Weights of a small GPT-style language model, trained from scratch on English Wikipedia.
Architecture: LayerNorm before each block, learned positions, biases, tied embeddings.
Each number is 50 + 10 x the weight over its row's rms, rounded and kept within 0 to 99. Layers, rows and columns count from 0. The size before them is the row's rms in percent of the matrix's.

# layer 10 attention output (transposed), 96x96, rms 0.362, rows 16-31, columns 0-95
088:46 56 44 54 44 61 39 56 40 52 49 36 36 54 58 53 34 51 60 61 58 43 53 42 51 64 38 53 54 37 29 41 51 45 52 56 47 67 62 41 60 48 68 59 39 34 49 62 58 57 38 41 47 65 46 47 66 53 47 42 46 55 45 54 54 41 66 53 41 44 34 54 68 75 51 32 34 69 38 30 51 58 52 48 57 41 59 41 45 51 37 38 52 46 41 65
088:44 53 52 48 59 43 41 65 37 61 52 62 56 41 43 60 37 73 43 60 45 37 44 43 66 56 50 30 52 61 33 46 47 55 57 55 69 50 58 49 60 51 50 58 29 46 64 38 53 42 48 36 47 40 31 48 58 55 47 50 55 52 64 61 49 57 43 42 42 44 50 61 56 62 55 50 58 41 44 36 63 60 39 33 38 37 62 36 40 32 38 51 59 35 41 70
092:64 39 49 65 66 49 50 65 51 50 77 61 23 51 54 43 24 43 39 46 59 30 43 52 39 62 50 46 50 23 43 52 42 57 58 43 62 57 52 43 57 60 41 55 48 54 28 54 45 54 42 50 62 48 52 61 55 44 63 56 56 57 44 64 37 52 42 51 54 48 50 70 49 49 48 64 48 60 52 41 64 34 54 59 44 61 54 54 39 53 45 40 40 49 61 44
103:62 51 40 57 38 42 62 43 62 37 44 54 60 42 43 48 57 38 54 29 63 34 52 59 48 46 41 57 51 53 51 63 31 43 40 42 61 37 46 59 42 66 53 27 51 48 56 60 64 57 58 50 56 45 48 33 34 46 36 46 62 47 67 42 46 38 57 41 68 67 43 27 43 30 43 53 46 59 49 55 66 52 44 53 51 54 55 61 54 72 58 48 44 44 47 57
096:79 42 33 33 24 62 49 35 65 61 57 48 36 34 48 44 48 36 44 42 46 43 51 57 45 60 48 56 56 57 61 49 37 51 45 53 58 33 56 48 53 62 44 55 43 61 62 34 51 50 56 70 63 47 62 46 37 42 55 64 59 56 58 32 59 52 57 47 59 58 46 49 48 62 35 60 53 63 48 48 36 46 55 65 37 62 55 50 50 41 44 62 62 41 54 54
082:46 47 62 36 30 32 68 45 63 49 54 47 42 58 42 70 52 42 60 53 51 66 51 46 53 42 66 57 58 49 62 51 55 59 48 25 35 47 47 47 41 44 34 42 39 45 56 43 39 44 34 47 64 36 57 60 53 69 56 62 46 61 51 49 52 74 49 57 43 46 27 55 53 35 58 35 53 36 57 34 37 52 42 49 49 49 60 48 48 41 58 65 49 50 45 56
094:49 54 37 56 49 59 46 52 66 44 53 67 50 46 50 53 64 56 46 27 30 45 55 53 45 45 59 33 42 38 82 33 38 50 54 52 67 54 56 68 52 50 51 54 54 67 61 52 53 50 70 47 45 51 52 52 31 43 48 49 46 53 49 49 37 37 50 45 38 32 46 60 59 31 50 49 55 59 69 38 55 60 61 52 56 50 48 67 67 53 44 64 46 42 52 59
088:64 44 35 27 52 69 52 44 64 45 40 42 49 50 45 44 48 48 63 65 57 62 49 43 41 67 70 55 57 54 30 50 38 79 65 47 45 49 53 35 45 54 37 54 49 49 47 57 46 67 58 54 56 51 57 52 59 55 75 56 31 49 39 50 37 53 34 48 57 62 54 56 36 54 48 47 53 60 46 49 47 54 45 67 42 47 52 45 61 59 59 35 68 58 55 59
071:52 48 45 63 65 54 44 58 61 57 54 48 65 51 51 41 49 41 47 40 30 46 73 58 60 55 60 53 38 41 51 55 45 53 44 55 37 64 37 59 63 50 39 38 44 59 46 76 51 42 31 52 46 29 56 53 69 56 47 25 64 32 40 35 34 38 53 56 52 52 51 49 58 42 47 47 56 51 54 62 59 40 40 53 62 56 64 63 45 60 46 45 37 55 47 57
085:52 55 58 43 46 47 53 51 45 55 55 68 38 57 42 44 43 45 44 56 56 36 52 56 53 45 46 45 40 47 45 35 47 39 50 45 69 57 43 51 58 71 56 64 35 43 45 43 44 52 50 36 43 58 43 50 48 63 41 55 83 51 43 65 67 55 63 31 54 59 36 64 47 68 51 24 51 47 56 53 56 56 52 60 30 62 59 64 37 45 48 58 44 71 50 44
111:41 45 44 45 58 77 52 54 48 51 52 51 43 51 51 48 67 48 52 39 43 45 44 41 38 51 55 58 53 61 78 31 56 63 51 46 46 53 57 70 51 52 70 45 33 62 47 40 55 40 58 43 54 41 43 40 45 53 44 37 36 50 68 33 52 51 53 51 47 64 63 25 50 43 68 54 44 54 69 59 63 57 49 52 38 57 57 55 35 62 65 59 38 47 51 54
079:52 57 58 44 32 59 51 45 36 52 43 48 56 47 48 65 61 44 57 47 41 48 45 41 56 54 52 56 47 41 72 32 38 68 42 55 41 54 44 54 47 66 62 55 40 65 59 48 60 46 50 47 52 38 59 32 28 41 35 46 57 69 77 57 64 50 70 33 52 56 56 31 43 60 52 51 61 54 55 54 43 67 59 46 54 45 56 38 45 57 65 45 49 61 43 55
096:53 65 47 48 53 54 41 54 44 59 41 34 59 52 48 56 56 43 58 49 49 37 59 60 54 63 45 38 36 42 58 64 45 52 42 58 59 46 36 59 45 57 35 36 53 56 58 54 43 43 43 44 48 55 33 48 50 57 31 58 71 41 64 61 54 46 55 32 47 70 46 58 41 53 67 50 61 54 69 66 48 45 55 40 59 54 73 29 40 43 61 47 38 37 47 28
097:38 34 68 64 49 43 55 44 60 54 54 38 45 43 56 58 62 43 53 34 59 56 42 49 56 65 49 57 44 34 36 44 45 65 35 48 40 53 60 47 35 46 35 64 55 57 59 57 24 50 50 51 49 66 57 38 45 49 50 41 53 56 59 54 58 46 50 62 49 44 55 49 43 34 35 24 33 43 62 48 42 40 48 36 53 37 46 58 59 64 67 46 55 57 59 31
092:45 50 51 50 52 35 54 48 50 60 38 51 72 32 41 47 52 51 37 32 27 78 49 51 66 32 38 66 52 52 52 49 49 53 60 39 58 49 43 56 52 35 46 53 53 61 60 53 50 50 27 48 37 52 55 47 46 47 54 63 59 28 40 45 44 40 60 70 53 49 47 52 34 45 42 48 60 32 50 57 35 50 40 27 46 55 50 44 39 37 47 53 52 48 38 58
084:66 53 47 38 73 42 51 50 58 45 44 59 55 53 48 41 64 55 50 54 52 44 44 62 43 36 61 50 25 37 37 49 64 39 31 59 57 41 37 57 61 59 56 48 62 57 53 50 26 41 58 49 48 56 45 55 47 44 51 72 73 53 49 47 44 62 66 46 61 51 51 69 40 53 47 44 53 54 80 54 51 45 50 47 47 39 45 49 47 58 41 42 48 43 32 64
# layer 10 attention value, 96x96, rms 0.415, rows 17-31, columns 0-95
075:40 37 41 66 62 52 54 51 62 45 64 47 49 43 55 43 65 39 60 54 62 52 32 46 50 59 62 63 30 48 48 46 72 44 40 47 40 64 49 50 36 38 46 37 48 37 64 65 45 63 47 38 59 45 57 49 40 45 48 43 28 64 52 30 56 38 43 58 37 39 46 45 47 35 59 37 71 48 54 57 41 60 44 45 60 37 46 50 44 60 47 54 50 53 70 52
088:43 51 49 31 37 59 48 58 50 46 44 54 64 38 40 51 67 55 53 47 43 70 38 57 63 47 58 62 39 51 54 49 57 50 50 53 58 76 39 60 32 56 51 45 52 40 51 43 67 55 41 41 45 37 65 54 52 45 40 63 61 59 59 59 54 37 63 55 44 69 60 52 53 49 56 35 39 42 47 59 58 51 43 43 75 50 43 48 37 67 54 38 48 52 38 79
104:63 66 52 52 53 45 54 52 37 49 40 48 60 41 60 58 35 45 64 50 51 39 42 46 42 48 36 54 70 52 44 46 41 38 35 64 43 50 42 25 53 50 51 57 61 56 35 39 33 53 57 52 53 48 53 49 66 58 59 58 39 60 40 70 48 65 40 46 35 40 66 55 32 63 34 62 54 38 51 36 39 30 53 45 48 44 51 53 58 48 57 55 58 68 44 37
083:57 54 51 60 56 38 48 47 47 48 43 33 53 59 59 43 47 35 52 61 32 66 59 45 39 21 51 55 57 63 51 40 18 40 67 47 44 53 63 39 40 53 50 52 69 60 45 36 56 44 51 51 40 40 44 58 55 52 57 35 62 62 45 54 50 51 32 38 29 64 47 48 50 49 36 64 56 53 55 42 46 46 38 50 46 50 43 48 54 51 49 60 51 40 51 24
074:39 33 47 54 54 82 43 53 48 41 39 34 49 64 53 39 56 41 42 60 47 41 59 72 55 46 45 40 45 51 51 58 61 33 28 62 58 53 73 65 51 35 62 37 40 44 54 39 51 38 54 50 43 64 49 51 55 43 53 44 56 39 55 37 56 56 30 55 53 55 70 60 61 48 40 55 40 57 55 50 56 47 57 48 42 47 50 69 48 49 46 67 51 43 64 57
084:57 61 51 34 35 45 47 61 32 53 36 38 61 49 54 39 53 54 51 44 66 44 61 69 50 42 41 57 58 59 52 62 37 43 47 54 33 48 40 45 45 30 43 48 52 57 53 49 53 44 50 69 71 59 54 53 51 51 63 66 36 47 43 43 65 61 48 47 48 54 39 44 50 66 56 55 33 70 44 45 45 31 40 40 64 52 56 61 41 55 48 42 55 44 63 24
071:47 43 50 64 43 67 45 37 48 47 62 46 37 47 42 51 42 49 49 45 34 53 66 53 49 47 41 55 45 65 53 47 27 36 47 43 66 44 59 56 48 40 62 50 46 46 60 43 52 39 49 69 43 40 58 38 42 52 41 57 72 49 50 64 61 53 70 52 46 54 73 65 67 40 50 50 55 47 56 55 40 64 55 58 46 66 57 47 39 73 69 44 39 63 40 39
061:57 38 73 54 40 56 40 60 57 38 49 57 44 32 45 61 45 62 59 47 52 41 45 37 54 61 27 59 72 51 32 66 44 55 51 49 62 55 52 38 39 55 62 38 67 60 55 34 44 63 55 30 40 27 57 39 53 49 60 68 53 56 51 46 59 54 52 53 64 45 52 49 43 59 44 50 34 47 58 41 56 46 53 51 52 55 51 36 30 58 59 39 53 58 52 58
091:41 53 51 52 52 60 52 57 66 28 59 31 54 61 49 38 51 50 54 69 49 65 57 35 44 66 56 59 44 39 64 42 54 60 37 50 32 56 62 55 42 37 46 37 65 68 46 60 63 50 61 45 56 41 60 65 54 51 46 46 42 53 60 55 41 48 54 52 39 53 67 39 58 44 55 59 36 39 44 40 45 48 43 55 67 55 44 52 69 38 30 56 46 33 55 65
118:69 57 60 51 58 33 56 35 38 46 46 52 57 44 52 58 49 63 54 49 56 45 46 51 52 60 37 48 48 58 36 52 66 43 40 60 47 39 31 39 67 37 52 44 49 71 53 55 52 43 66 67 31 56 55 62 49 57 61 67 40 60 51 55 48 66 30 48 50 42 40 56 61 60 28 45 39 50 53 41 31 45 45 39 59 48 38 51 71 47 40 46 53 52 62 46
086:55 42 39 53 65 32 34 40 56 45 47 48 48 39 55 44 49 63 47 50 57 51 42 58 39 51 47 32 49 61 43 52 41 40 56 42 41 46 52 38 69 44 33 57 58 58 34 70 41 50 67 71 56 53 38 56 63 56 58 62 47 55 50 51 41 56 30 52 40 50 45 63 49 49 32 45 51 45 47 40 57 39 52 49 48 58 59 56 67 25 35 51 37 32 67 35
088:47 43 48 60 34 51 68 43 68 27 61 63 50 57 50 61 54 56 54 65 58 57 57 49 42 41 47 52 38 36 41 40 43 33 44 58 36 55 62 55 55 54 44 50 47 49 45 44 45 74 59 47 41 30 72 55 73 53 64 38 30 56 33 55 58 54 36 60 42 40 51 45 40 54 47 53 44 39 41 43 51 45 52 48 54 59 48 44 55 43 25 56 49 59 53 59
096:48 64 49 37 45 58 40 56 56 65 40 50 50 34 20 57 68 58 54 45 62 36 50 68 52 45 55 50 57 54 44 69 41 45 67 47 58 50 49 58 59 67 60 54 46 51 38 39 52 45 40 67 55 51 49 53 48 48 60 59 64 56 36 45 66 50 53 58 54 50 68 42 59 64 56 71 62 48 35 51 49 65 52 63 64 61 61 39 55 36 49 35 43 49 40 48
083:39 32 61 57 53 58 49 55 48 39 47 62 41 61 49 54 53 42 38 64 58 42 38 54 46 63 66 34 51 47 33 54 47 41 39 37 47 45 70 41 57 58 39 33 69 40 44 50 64 66 67 53 69 39 30 46 51 50 48 46 61 43 55 42 52 59 55 51 44 45 38 31 49 61 48 54 46 62 53 61 35 39 67 64 45 39 55 41 49 49 55 54 60 53 49 30
082:47 59 58 58 25 46 71 52 55 40 57 57 47 60 46 46 47 26 46 52 49 56 56 37 46 61 46 52 60 35 61 67 46 50 40 69 43 64 51 64 31 46 42 52 65 60 46 32 62 58 49 46 56 39 68 32 52 61 42 38 44 54 50 55 46 45 47 47 55 56 50 42 53 35 52 48 51 38 25 47 52 69 51 68 62 50 47 63 58 59 34 50 58 42 57 52
# layer 10 attention query, 96x96, rms 0.414, rows 32-52, columns 0-95
092:44 52 60 52 50 60 55 42 41 62 33 32 47 65 54 39 59 40 47 68 49 48 57 50 57 44 40 56 55 43 37 47 41 56 44 25 51 46 48 36 35 57 42 52 46 55 50 58 62 55 46 39 56 56 56 52 55 53 38 47 47 56 28 43 43 34 57 50 49 67 57 67 70 34 46 58 42 55 62 64 57 44 42 56 38 55 32 65 67 60 28 57 63 59 46 37
096:45 50 48 34 43 63 42 58 50 44 65 60 47 58 43 60 61 73 46 56 48 58 53 50 50 48 41 55 56 62 54 51 62 52 49 64 35 66 48 31 44 36 40 51 51 61 49 50 62 52 59 51 46 39 62 47 53 43 59 46 32 56 49 64 43 60 46 78 57 56 69 40 49 23 33 62 39 51 52 44 55 55 45 58 70 59 41 65 45 54 60 67 38 44 45 55
091:65 41 41 37 41 51 55 57 60 59 28 70 58 56 51 52 24 56 38 46 48 42 59 39 64 40 72 38 56 58 53 45 58 46 67 38 69 45 58 50 50 51 55 43 42 42 43 59 41 44 59 49 51 44 64 55 40 62 56 63 47 54 39 69 46 55 56 52 51 60 54 43 39 60 45 47 64 47 59 29 59 45 46 59 35 76 55 53 59 39 44 54 47 42 51 52
089:47 58 34 45 48 60 51 33 61 44 75 52 46 45 42 38 58 37 52 52 54 39 46 50 41 61 57 52 53 59 57 66 29 58 36 56 44 63 43 45 47 50 47 42 50 62 56 51 56 39 51 39 42 26 32 48 44 55 34 45 62 47 64 65 53 64 52 19 61 37 43 53 46 63 49 58 56 47 37 50 41 51 67 58 37 54 55 30 42 52 61 38 48 52 52 57
085:30 57 49 54 44 45 35 50 43 62 64 38 45 47 68 54 62 40 42 43 46 53 52 37 57 47 38 70 51 43 53 52 41 61 49 47 41 58 44 62 66 65 46 47 48 39 61 58 45 39 55 52 47 70 50 37 56 32 62 49 37 35 36 46 47 46 69 49 66 47 43 58 69 54 42 48 67 53 57 39 54 56 63 44 76 57 61 43 35 46 51 42 59 64 52 45
073:45 51 55 65 46 46 44 52 50 53 52 30 48 53 41 61 49 58 33 45 62 59 48 67 52 38 43 54 65 59 58 52 66 47 64 42 48 62 44 42 56 60 60 49 38 40 44 56 46 41 31 45 52 46 66 57 51 37 57 55 45 39 70 50 52 48 59 63 49 59 57 51 37 58 59 60 61 41 61 64 37 42 43 68 60 18 42 43 50 43 64 66 65 44 58 37
091:48 49 51 39 41 59 52 51 65 33 37 34 74 55 38 34 50 45 58 51 22 67 52 42 44 49 53 51 61 39 48 52 44 65 69 68 47 47 50 45 41 47 52 38 56 45 46 52 55 50 54 66 65 54 67 50 36 63 68 59 36 52 42 42 55 50 45 53 39 63 42 52 51 29 51 46 49 38 49 37 43 23 46 53 56 55 59 47 55 40 45 41 57 43 45 59
091:37 45 56 26 54 53 37 51 47 52 46 45 55 50 53 51 38 47 62 48 63 37 43 56 55 58 48 58 70 53 55 42 43 45 54 30 50 34 31 24 46 42 54 54 35 50 40 42 45 61 42 43 51 47 64 51 50 20 45 48 29 49 58 47 48 47 63 57 65 53 65 49 29 44 44 49 46 44 44 64 55 66 37 47 51 52 38 48 49 76 49 58 62 47 55 49
091:63 62 40 41 45 61 39 57 41 56 54 41 36 45 30 73 39 58 57 53 44 60 53 55 55 50 53 44 36 60 52 45 64 41 38 46 40 44 42 56 45 49 44 61 50 47 60 34 39 45 30 44 58 55 54 50 64 42 47 43 53 31 48 41 72 72 35 47 49 39 45 61 43 42 52 70 47 47 61 63 42 50 51 54 61 47 45 53 35 39 59 50 76 34 44 57
086:72 44 44 59 31 45 56 62 48 60 48 69 59 37 66 58 42 58 50 42 48 50 43 46 63 51 55 44 55 61 41 54 46 44 40 59 80 69 62 43 61 50 39 39 52 64 45 46 60 51 68 51 75 56 58 52 38 50 53 43 29 44 47 51 44 43 62 57 56 49 43 41 54 52 40 34 62 52 52 58 45 49 44 44 60 67 72 50 50 54 55 49 40 45 33 43
087:63 46 44 54 53 52 60 44 61 23 54 52 53 27 54 56 48 45 54 51 58 53 42 46 61 53 60 54 50 51 39 49 60 37 32 55 55 38 56 53 64 45 59 53 60 58 49 60 45 52 63 45 56 67 45 48 61 66 51 69 59 59 42 46 40 33 50 33 42 47 51 52 37 75 24 45 71 67 41 47 36 38 56 52 42 50 64 45 52 45 59 45 35 54 56 54
105:58 34 60 56 50 52 56 55 54 47 27 53 63 50 55 39 74 49 39 53 50 45 70 34 56 49 51 47 38 52 37 46 31 49 59 51 48 51 58 39 50 54 63 50 58 61 43 48 64 47 42 59 54 59 62 33 31 62 52 52 63 61 74 53 37 30 47 45 50 57 45 41 58 62 46 45 53 53 48 36 55 46 43 42 26 56 63 49 62 43 39 30 49 48 37 46
081:40 56 51 42 30 29 40 54 48 59 60 42 51 63 36 51 48 52 53 30 50 41 57 56 51 60 33 60 44 52 55 75 47 71 59 48 41 56 50 59 44 52 45 54 58 28 48 61 64 47 63 54 56 48 53 39 44 60 46 59 45 45 56 39 68 58 47 36 59 44 28 57 62 48 54 55 44 41 63 41 61 61 42 43 59 37 44 53 43 36 48 41 66 32 61 58
081:58 51 38 52 46 47 54 50 50 64 38 38 48 74 46 33 51 41 38 51 59 53 57 54 61 56 60 59 52 48 48 50 50 66 40 31 59 49 56 59 25 73 48 45 42 43 41 51 35 59 50 54 54 48 39 62 55 48 50 68 61 49 54 41 54 55 66 55 43 61 43 57 50 48 62 41 58 62 71 38 60 26 35 60 57 54 57 34 60 56 51 33 58 60 38 40
084:53 69 39 20 47 51 42 42 38 50 57 35 31 40 54 48 66 53 44 60 41 51 55 58 40 56 42 58 45 48 38 56 43 61 42 69 56 43 50 56 41 55 42 47 33 35 45 50 42 44 56 39 47 38 30 47 76 68 54 50 45 54 49 40 58 49 63 47 46 59 68 53 49 55 60 37 43 60 50 46 41 49 30 50 68 43 49 35 45 35 57 63 49 43 50 56
076:62 57 39 61 75 51 39 61 59 46 54 49 58 51 48 44 47 71 44 54 50 47 45 51 64 45 63 62 64 49 57 56 43 30 64 47 46 39 62 46 48 61 54 39 56 64 46 57 50 61 45 58 67 50 46 55 42 53 54 54 46 47 50 48 43 50 48 68 55 51 47 67 63 40 46 54 52 51 26 60 57 48 41 42 63 48 68 33 33 76 23 50 41 57 56 55
118:53 60 59 39 50 44 47 39 40 50 51 57 38 61 56 56 39 36 51 43 61 51 44 53 35 50 64 58 55 64 54 54 72 60 47 50 49 48 46 46 38 50 36 59 57 51 46 40 33 51 39 41 49 30 59 69 59 59 57 49 43 44 52 48 72 77 52 59 59 42 48 37 43 52 52 69 29 44 49 53 34 49 45 60 72 42 43 57 44 44 43 68 72 47 59 45
088:55 64 26 66 39 39 51 67 55 60 39 56 48 52 37 54 62 50 47 38 36 54 39 54 35 50 56 62 45 49 44 47 60 51 49 25 39 60 46 40 60 52 51 52 50 49 60 44 38 43 47 37 64 49 35 65 27 33 47 56 57 46 47 58 43 58 55 47 45 62 40 60 41 46 55 54 35 31 53 57 74 56 57 45 53 45 63 54 59 54 43 38 36 50 29 51
095:72 44 44 48 50 51 54 43 56 48 62 37 38 54 60 55 40 57 38 70 59 66 53 66 56 49 45 50 60 56 60 37 43 57 46 39 41 61 43 23 57 54 52 44 36 59 46 43 47 47 41 51 49 42 52 61 47 40 56 57 41 44 56 83 36 54 45 69 43 40 46 46 50 47 53 56 49 45 20 49 43 52 43 41 69 48 42 61 52 59 45 40 64 63 46 41
092:37 67 40 51 46 63 38 41 30 49 49 40 60 50 48 59 43 40 59 30 44 47 36 53 48 51 41 57 70 33 33 59 54 66 43 39 39 56 42 64 51 58 54 46 47 51 66 63 50 37 57 37 72 37 54 30 56 45 48 42 43 48 64 38 56 42 67 34 45 62 43 48 39 50 37 48 48 46 44 42 44 54 45 35 59 36 62 42 51 56 59 43 45 37 39 45
085:29 65 45 49 25 42 44 28 60 54 64 43 51 35 40 45 28 41 56 39 45 51 54 58 58 43 43 50 62 43 51 56 59 27 49 54 45 40 55 48 54 54 43 50 52 54 58 42 67 43 60 61 46 53 60 50 32 53 45 37 43 54 70 60 60 66 49 53 33 37 47 46 33 54 42 55 60 50 38 61 47 42 36 56 65 41 42 42 52 50 58 35 57 52 52 34
# layer 10 attention key, 96x96, rms 0.376, rows 32-52, columns 0-95
088:46 56 59 34 59 74 61 55 63 43 65 57 49 60 49 31 46 55 58 47 70 53 62 34 60 41 53 43 36 45 33 68 73 58 33 52 46 38 41 50 52 51 49 57 56 35 62 47 59 71 47 61 47 60 52 59 43 51 53 57 49 56 50 38 35 40 71 58 46 50 46 57 49 63 43 54 44 69 43 59 50 42 50 58 56 59 48 33 53 63 42 57 44 52 40 46
094:42 27 49 63 42 65 57 36 47 63 50 49 47 51 48 45 45 34 63 52 36 47 40 52 41 66 25 50 64 32 45 60 48 55 60 45 42 52 54 35 50 63 56 43 44 44 34 51 58 55 56 41 56 57 50 40 39 52 50 47 34 49 31 50 60 73 52 66 64 59 41 45 61 62 61 47 50 76 53 47 55 36 64 56 49 47 49 50 60 59 67 49 49 64 58 49
094:50 51 63 37 48 43 42 46 45 52 50 59 53 42 57 42 46 39 49 39 81 36 47 47 56 37 72 53 81 55 54 48 52 44 65 51 53 73 63 31 42 49 46 39 50 41 53 55 43 54 45 37 59 35 72 53 47 69 53 44 50 42 48 51 58 69 48 44 37 36 41 54 56 47 50 44 58 39 46 38 62 41 50 53 57 46 46 45 52 44 46 35 43 62 41 65
086:60 62 56 58 37 66 66 43 33 29 49 55 29 54 63 54 55 64 34 59 65 35 56 59 55 49 42 46 53 39 52 43 40 50 17 34 50 59 43 56 44 55 44 32 44 54 52 44 45 58 25 38 52 32 50 57 50 41 41 56 50 38 44 37 55 54 49 51 41 54 45 44 60 58 71 67 47 37 54 50 42 57 44 51 37 55 50 49 61 45 49 51 47 52 47 57
082:54 50 38 45 45 55 44 57 70 58 46 27 54 55 74 43 52 48 41 43 46 46 42 46 48 61 77 40 64 56 71 52 58 62 56 47 51 56 53 65 50 57 30 45 41 37 52 58 47 61 61 62 34 50 38 39 32 60 64 44 36 56 56 66 63 47 62 51 47 57 58 54 55 44 33 58 52 54 45 44 57 37 63 47 54 55 37 62 68 42 48 49 59 49 57 42
079:68 42 54 54 42 48 43 47 57 74 30 52 38 33 46 46 30 40 52 52 52 74 48 55 52 53 54 47 55 61 59 59 47 58 50 40 44 66 60 48 46 54 47 49 23 57 50 55 44 52 48 56 49 58 59 53 47 58 25 62 65 55 62 32 51 56 34 61 40 56 63 65 42 40 56 41 47 35 52 42 41 48 54 38 47 36 44 46 33 65 54 67 54 48 45 55
091:40 58 50 50 78 55 41 40 63 45 57 50 47 44 46 69 67 34 65 54 39 55 46 33 51 49 53 36 41 32 51 49 64 61 53 48 37 55 53 54 50 42 68 51 53 48 40 33 39 46 46 72 48 54 59 53 51 66 69 40 50 50 33 27 49 52 37 65 60 54 59 55 60 47 46 58 60 47 59 63 56 50 40 49 42 63 50 52 29 53 58 45 42 62 53 57
096:50 30 54 72 58 59 48 54 54 46 59 33 46 61 53 48 29 55 57 46 60 65 64 65 53 51 47 58 55 45 47 45 55 46 50 52 27 55 60 59 58 64 47 52 55 40 52 47 51 70 44 37 39 58 53 52 55 58 46 61 30 44 49 56 49 62 38 56 50 53 49 37 44 66 42 51 38 72 55 55 50 29 56 47 71 60 33 54 44 78 54 49 50 59 43 39
107:48 50 40 61 55 45 65 60 47 44 51 39 45 53 56 57 53 43 46 60 51 61 47 41 46 73 35 60 50 73 29 50 49 37 45 45 63 49 59 22 41 28 59 58 31 37 55 40 65 48 46 40 58 52 54 47 39 58 47 50 48 53 61 53 42 54 37 57 43 47 34 40 51 45 46 35 40 52 24 49 49 43 57 44 48 38 51 54 59 34 39 45 54 29 41 52
088:62 54 53 41 49 42 56 43 62 74 62 37 58 49 66 42 48 49 46 59 51 36 54 30 51 43 34 55 46 54 51 62 37 42 48 59 64 58 68 59 41 44 56 37 56 54 45 68 45 31 49 45 54 48 45 51 50 49 39 39 44 53 58 52 37 65 50 46 49 44 50 28 61 31 56 54 50 42 47 22 76 44 60 40 52 59 53 43 49 50 45 49 45 66 34 53
081:55 33 67 54 59 36 45 50 41 41 60 51 39 45 40 67 59 63 38 47 45 45 54 39 52 37 57 38 48 61 54 52 34 53 36 62 77 47 37 48 64 54 38 61 69 55 59 41 38 47 54 55 45 47 51 58 41 48 53 38 46 45 51 62 55 58 48 53 35 54 59 48 72 50 62 36 73 40 49 50 43 48 40 43 47 32 67 41 62 39 46 58 53 50 32 42
100:47 50 64 38 51 40 66 35 55 48 55 59 62 49 61 40 55 45 48 50 58 37 45 32 48 33 47 48 51 50 63 24 53 34 50 52 51 34 38 56 47 41 59 59 40 60 72 51 46 52 43 65 37 34 51 62 69 52 52 34 58 54 39 35 44 47 54 26 57 55 49 47 62 40 56 53 38 36 46 59 51 49 52 60 49 58 55 43 45 62 75 59 64 53 41 50
086:63 44 35 40 53 42 59 59 48 39 59 46 43 41 69 51 53 58 42 45 46 48 57 50 34 49 45 54 59 50 47 45 49 56 60 64 50 50 55 37 33 48 67 56 26 48 39 63 58 51 41 53 38 50 75 37 67 64 50 46 44 46 42 40 29 46 40 39 44 44 63 44 47 45 66 65 50 52 40 36 39 43 70 54 32 68 43 46 70 45 55 53 47 54 49 52
086:45 57 43 48 64 53 34 55 55 53 47 42 44 44 48 38 45 30 36 40 59 48 48 45 60 52 61 44 56 47 42 60 56 61 49 55 42 51 45 58 21 48 40 50 66 64 61 66 52 68 64 45 47 43 38 33 61 59 53 66 43 57 51 43 52 35 66 43 47 68 62 47 51 64 45 49 64 33 61 47 53 31 40 63 42 40 48 41 34 40 38 47 40 39 45 45
086:54 51 47 53 54 41 35 50 60 46 67 29 39 54 38 45 33 49 40 47 49 44 48 51 33 69 47 56 66 69 37 53 30 58 34 50 49 65 45 47 47 45 53 45 45 54 43 58 63 56 51 53 45 58 59 55 36 33 55 45 41 49 47 48 45 31 31 48 59 59 48 54 62 22 38 55 51 56 46 55 45 36 49 60 51 36 72 49 32 49 48 38 40 49 64 51
082:44 57 54 60 62 44 36 60 53 55 45 46 52 49 47 47 37 25 53 51 61 55 56 49 56 55 56 40 51 23 50 31 65 22 40 60 45 50 32 35 60 41 50 45 51 50 56 42 43 42 50 39 46 63 48 58 48 64 63 54 60 32 60 60 50 60 71 54 53 43 45 55 57 63 47 56 36 67 42 40 75 57 58 43 55 39 37 41 50 43 51 50 50 50 61 57
103:52 46 59 60 50 52 52 52 42 49 42 49 25 71 28 52 48 63 45 71 60 48 38 53 48 63 54 52 56 51 37 61 50 57 61 34 51 47 38 41 46 38 73 49 40 47 40 40 51 51 59 50 55 78 57 43 55 47 44 67 30 54 47 51 55 52 20 59 61 57 48 44 43 58 49 51 40 41 56 38 40 64 57 56 51 54 34 49 45 44 40 41 50 48 65 48
094:39 46 39 53 36 57 57 59 50 60 47 45 55 59 56 29 31 37 29 55 69 48 73 28 68 54 48 57 50 43 51 53 39 62 44 46 44 55 36 56 47 58 39 58 47 50 43 47 55 32 71 45 63 31 54 58 48 59 69 54 58 60 58 56 54 31 58 36 62 34 52 42 50 50 53 46 56 51 55 44 41 46 52 34 45 54 43 57 61 44 45 38 59 43 39 43
106:56 37 55 47 62 47 40 38 41 57 36 59 37 51 57 37 39 47 46 40 70 42 64 42 34 66 59 59 67 36 45 62 41 51 42 41 54 29 53 49 58 54 43 35 37 56 42 54 40 53 46 44 59 51 54 52 52 49 46 46 52 46 46 34 29 47 50 55 50 67 48 30 37 54 43 39 47 44 60 58 51 40 48 55 53 55 54 45 29 60 52 72 50 45 67 23
094:75 36 62 64 55 52 47 51 45 53 47 37 46 71 52 37 59 36 40 47 41 55 64 46 49 40 56 52 49 66 54 56 40 53 37 43 17 61 60 53 54 61 48 45 54 40 54 47 41 56 60 45 39 53 48 54 50 39 44 69 43 45 59 33 33 49 61 39 38 38 68 44 50 43 49 48 28 63 52 45 39 50 58 39 46 48 49 47 51 34 37 44 66 52 51 59
099:45 70 56 49 38 51 36 46 41 62 44 49 52 27 48 62 57 46 58 49 57 34 46 30 50 65 43 57 57 44 49 39 49 47 49 65 35 55 69 58 53 47 59 49 51 47 49 49 66 55 50 61 76 70 49 55 46 67 42 70 45 59 54 52 59 44 46 51 30 51 56 48 50 43 54 55 54 61 50 48 62 58 74 54 63 69 55 56 63 55 64 51 62 58 42 60